{
  "init_std_down": 0.00679,
  "warmup_steps": 200,
  "max_steps": 3337
}
Each number is 200 + 30 x the weight over its row's rms, rounded and kept within 0 to 999. Layers, rows and columns count from 0. The size before them is the row's rms in percent of the matrix's.

# layer 5 attention value, 192x192, rms 0.124, rows 81-88, columns 0-95
106,203,202,170,222,195,212,177,176,170,203,197,171,177,223,162,178,214,181,216,128,119,210,202,175,253,231,206,207,142,238,201,226,199,189,217,237,195,199,218,174,157,168,213,187,183,173,172,231,142,181,223,193,195,170,200,180,162,171,187,214,174,229,182,222,182,206,224,182,182,250,215,188,171,200,185,178,229,214,249,171,228,181,173,221,145,219,231,217,179,187,206,187,206,159,180,164
106,235,196,146,129,207,182,219,228,206,234,184,216,147,216,211,106,212,203,218,206,241,244,174,158,194,242,195,161,195,254,229,235,222,170,250,156,174,210,207,192,215,184,289,183,221,223,170,217,203,180,243,243,211,229,206,194,188,224,205,200,190,203,159,195,181,186,245,153,207,197,169,237,215,250,179,223,173,169,228,153,154,197,179,203,186,158,188,177,196,213,181,190,157,171,190,172
108,216,196,213,158,161,233,242,186,201,193,234,147,175,217,187,214,260,130,152,161,239,229,192,197,197,214,172,266,196,180,237,257,219,247,245,191,175,230,248,183,151,233,206,218,224,241,149,191,171,258,198,254,183,232,173,195,196,178,217,202,173,177,177,251,217,165,173,196,251,215,148,147,163,216,153,211,207,203,225,191,240,225,182,173,181,206,210,186,158,161,180,210,181,131,209,230
100,258,196,210,163,178,228,238,200,254,226,196,146,168,165,260,178,195,207,268,236,212,206,224,175,235,155,190,174,261,181,170,206,227,204,222,199,218,214,218,216,224,208,193,154,146,227,220,218,166,209,183,203,195,202,175,186,184,226,206,192,153,218,161,224,180,223,136,220,135,223,201,250,196,221,198,199,146,239,221,198,200,284,222,210,208,207,219,198,182,236,179,185,186,206,212,195
116,143,178,170,222,201,235,214,165,230,163,158,159,146,208,202,183,174,175,183,202,186,185,251,171,208,214,203,271,168,231,191,162,172,160,202,145,211,246,161,209,197,213,217,197,193,238,219,167,210,149,146,221,197,231,211,200,193,221,171,209,237,198,234,197,211,200,190,113,212,220,141,226,206,125,160,175,190,212,198,185,218,204,173,220,204,216,152,188,218,181,173,250,191,200,203,165
102,226,210,171,178,180,221,226,270,163,219,256,234,186,172,175,202,215,136,207,211,196,225,257,194,181,201,216,235,232,213,200,169,207,200,236,195,213,223,201,196,138,205,242,185,206,235,226,159,203,247,224,193,190,198,235,210,201,197,188,206,256,205,172,203,191,234,267,202,197,207,204,182,215,171,231,174,199,234,179,144,198,181,154,193,200,199,184,253,172,144,118,147,165,230,177,218
113,203,248,186,236,200,217,130,153,156,251,205,227,179,167,212,192,208,210,214,163,183,207,184,233,188,215,174,182,231,171,234,220,208,187,234,173,219,217,198,277,222,168,154,177,170,175,238,197,225,205,272,220,211,201,207,161,212,191,180,186,234,241,158,198,253,225,162,172,231,193,144,170,247,236,214,195,202,149,164,222,174,212,192,240,254,210,178,163,227,175,195,207,249,180,210,203
100,150,202,209,191,190,205,226,160,234,208,193,161,226,195,205,188,230,139,182,231,199,191,200,184,174,219,119,182,192,150,183,200,104,249,200,198,217,201,222,212,278,160,181,227,164,155,149,202,235,276,232,217,267,223,156,274,171,231,244,187,172,239,225,187,207,173,205,236,150,202,292,193,239,173,144,185,208,221,170,219,222,191,214,206,175,221,221,182,176,218,165,169,182,162,198,214
# layer 5 attention output (transposed), 192x192, rms 0.102, rows 81-87, columns 0-95
101,220,160,203,192,191,189,229,208,235,234,208,252,238,201,183,191,212,197,124,241,277,199,163,207,180,183,175,190,229,194,216,153,202,194,204,170,232,214,175,229,190,229,177,259,262,203,216,205,238,223,228,173,199,223,226,240,193,201,201,150,247,192,222,157,206,187,168,210,165,186,194,237,189,203,238,189,159,195,155,174,164,179,246,171,243,195,160,190,237,220,200,209,200,196,239,197
103,192,183,199,184,162,233,226,139,208,177,193,197,226,222,143,257,205,213,148,182,164,183,241,260,189,118,206,250,180,171,165,196,200,202,157,183,222,151,185,210,175,224,158,203,174,203,190,219,182,247,161,174,206,208,211,211,145,196,211,214,223,232,265,213,196,214,179,247,198,228,210,179,216,156,192,142,216,221,188,231,211,207,223,206,191,240,199,215,230,196,184,185,220,210,242,223
105,198,206,190,222,232,181,143,249,179,231,164,254,226,198,268,175,153,267,248,256,187,182,209,180,211,211,217,164,181,248,147,157,176,147,163,187,251,166,175,214,193,161,164,235,193,164,189,199,243,194,190,157,260,170,204,234,202,166,227,196,233,223,226,175,218,233,229,207,173,200,224,231,241,170,190,220,208,218,168,197,185,209,208,202,229,181,227,224,314,250,194,186,245,270,206,167
103,133,192,184,178,220,194,205,195,157,174,209,235,246,207,159,236,221,181,140,135,183,227,142,240,188,245,238,204,128,211,225,200,153,200,213,213,179,216,207,196,166,174,199,194,187,152,188,166,221,166,206,156,226,207,246,235,176,196,197,173,279,209,220,151,185,204,259,198,230,179,215,160,236,200,160,175,221,139,207,188,247,168,204,222,216,219,190,214,159,166,214,191,206,208,163,239
110,255,201,216,191,189,100,197,224,198,208,245,241,210,216,197,164,222,227,191,198,207,192,174,213,173,153,219,154,211,208,224,226,263,222,222,230,169,162,221,170,213,213,172,167,247,190,205,238,196,239,258,194,235,173,182,186,243,170,219,225,150,221,144,164,200,219,210,228,185,188,238,212,177,256,250,219,209,216,193,212,134,202,223,169,207,159,243,245,200,194,184,149,212,212,170,214
098,175,217,241,163,244,199,193,144,221,201,159,196,225,250,232,176,160,244,172,180,203,151,158,189,204,221,204,138,134,244,170,220,232,194,166,198,205,199,215,150,252,208,173,203,201,166,158,247,205,188,199,230,203,226,132,224,184,157,199,195,174,236,267,175,208,180,188,184,207,221,192,208,201,207,147,202,204,197,191,214,196,216,243,185,254,202,205,182,266,244,259,213,233,194,189,164
108,188,182,282,182,246,191,258,233,207,135,190,135,187,233,216,243,195,221,195,231,197,161,207,193,173,141,229,244,173,165,182,183,164,218,146,192,170,168,204,197,228,180,237,178,231,203,196,203,217,189,135,151,186,187,187,219,228,208,183,213,193,141,220,178,172,193,221,224,182,168,241,236,176,154,195,183,175,253,244,198,220,224,234,195,162,175,236,220,121,230,215,178,148,226,215,191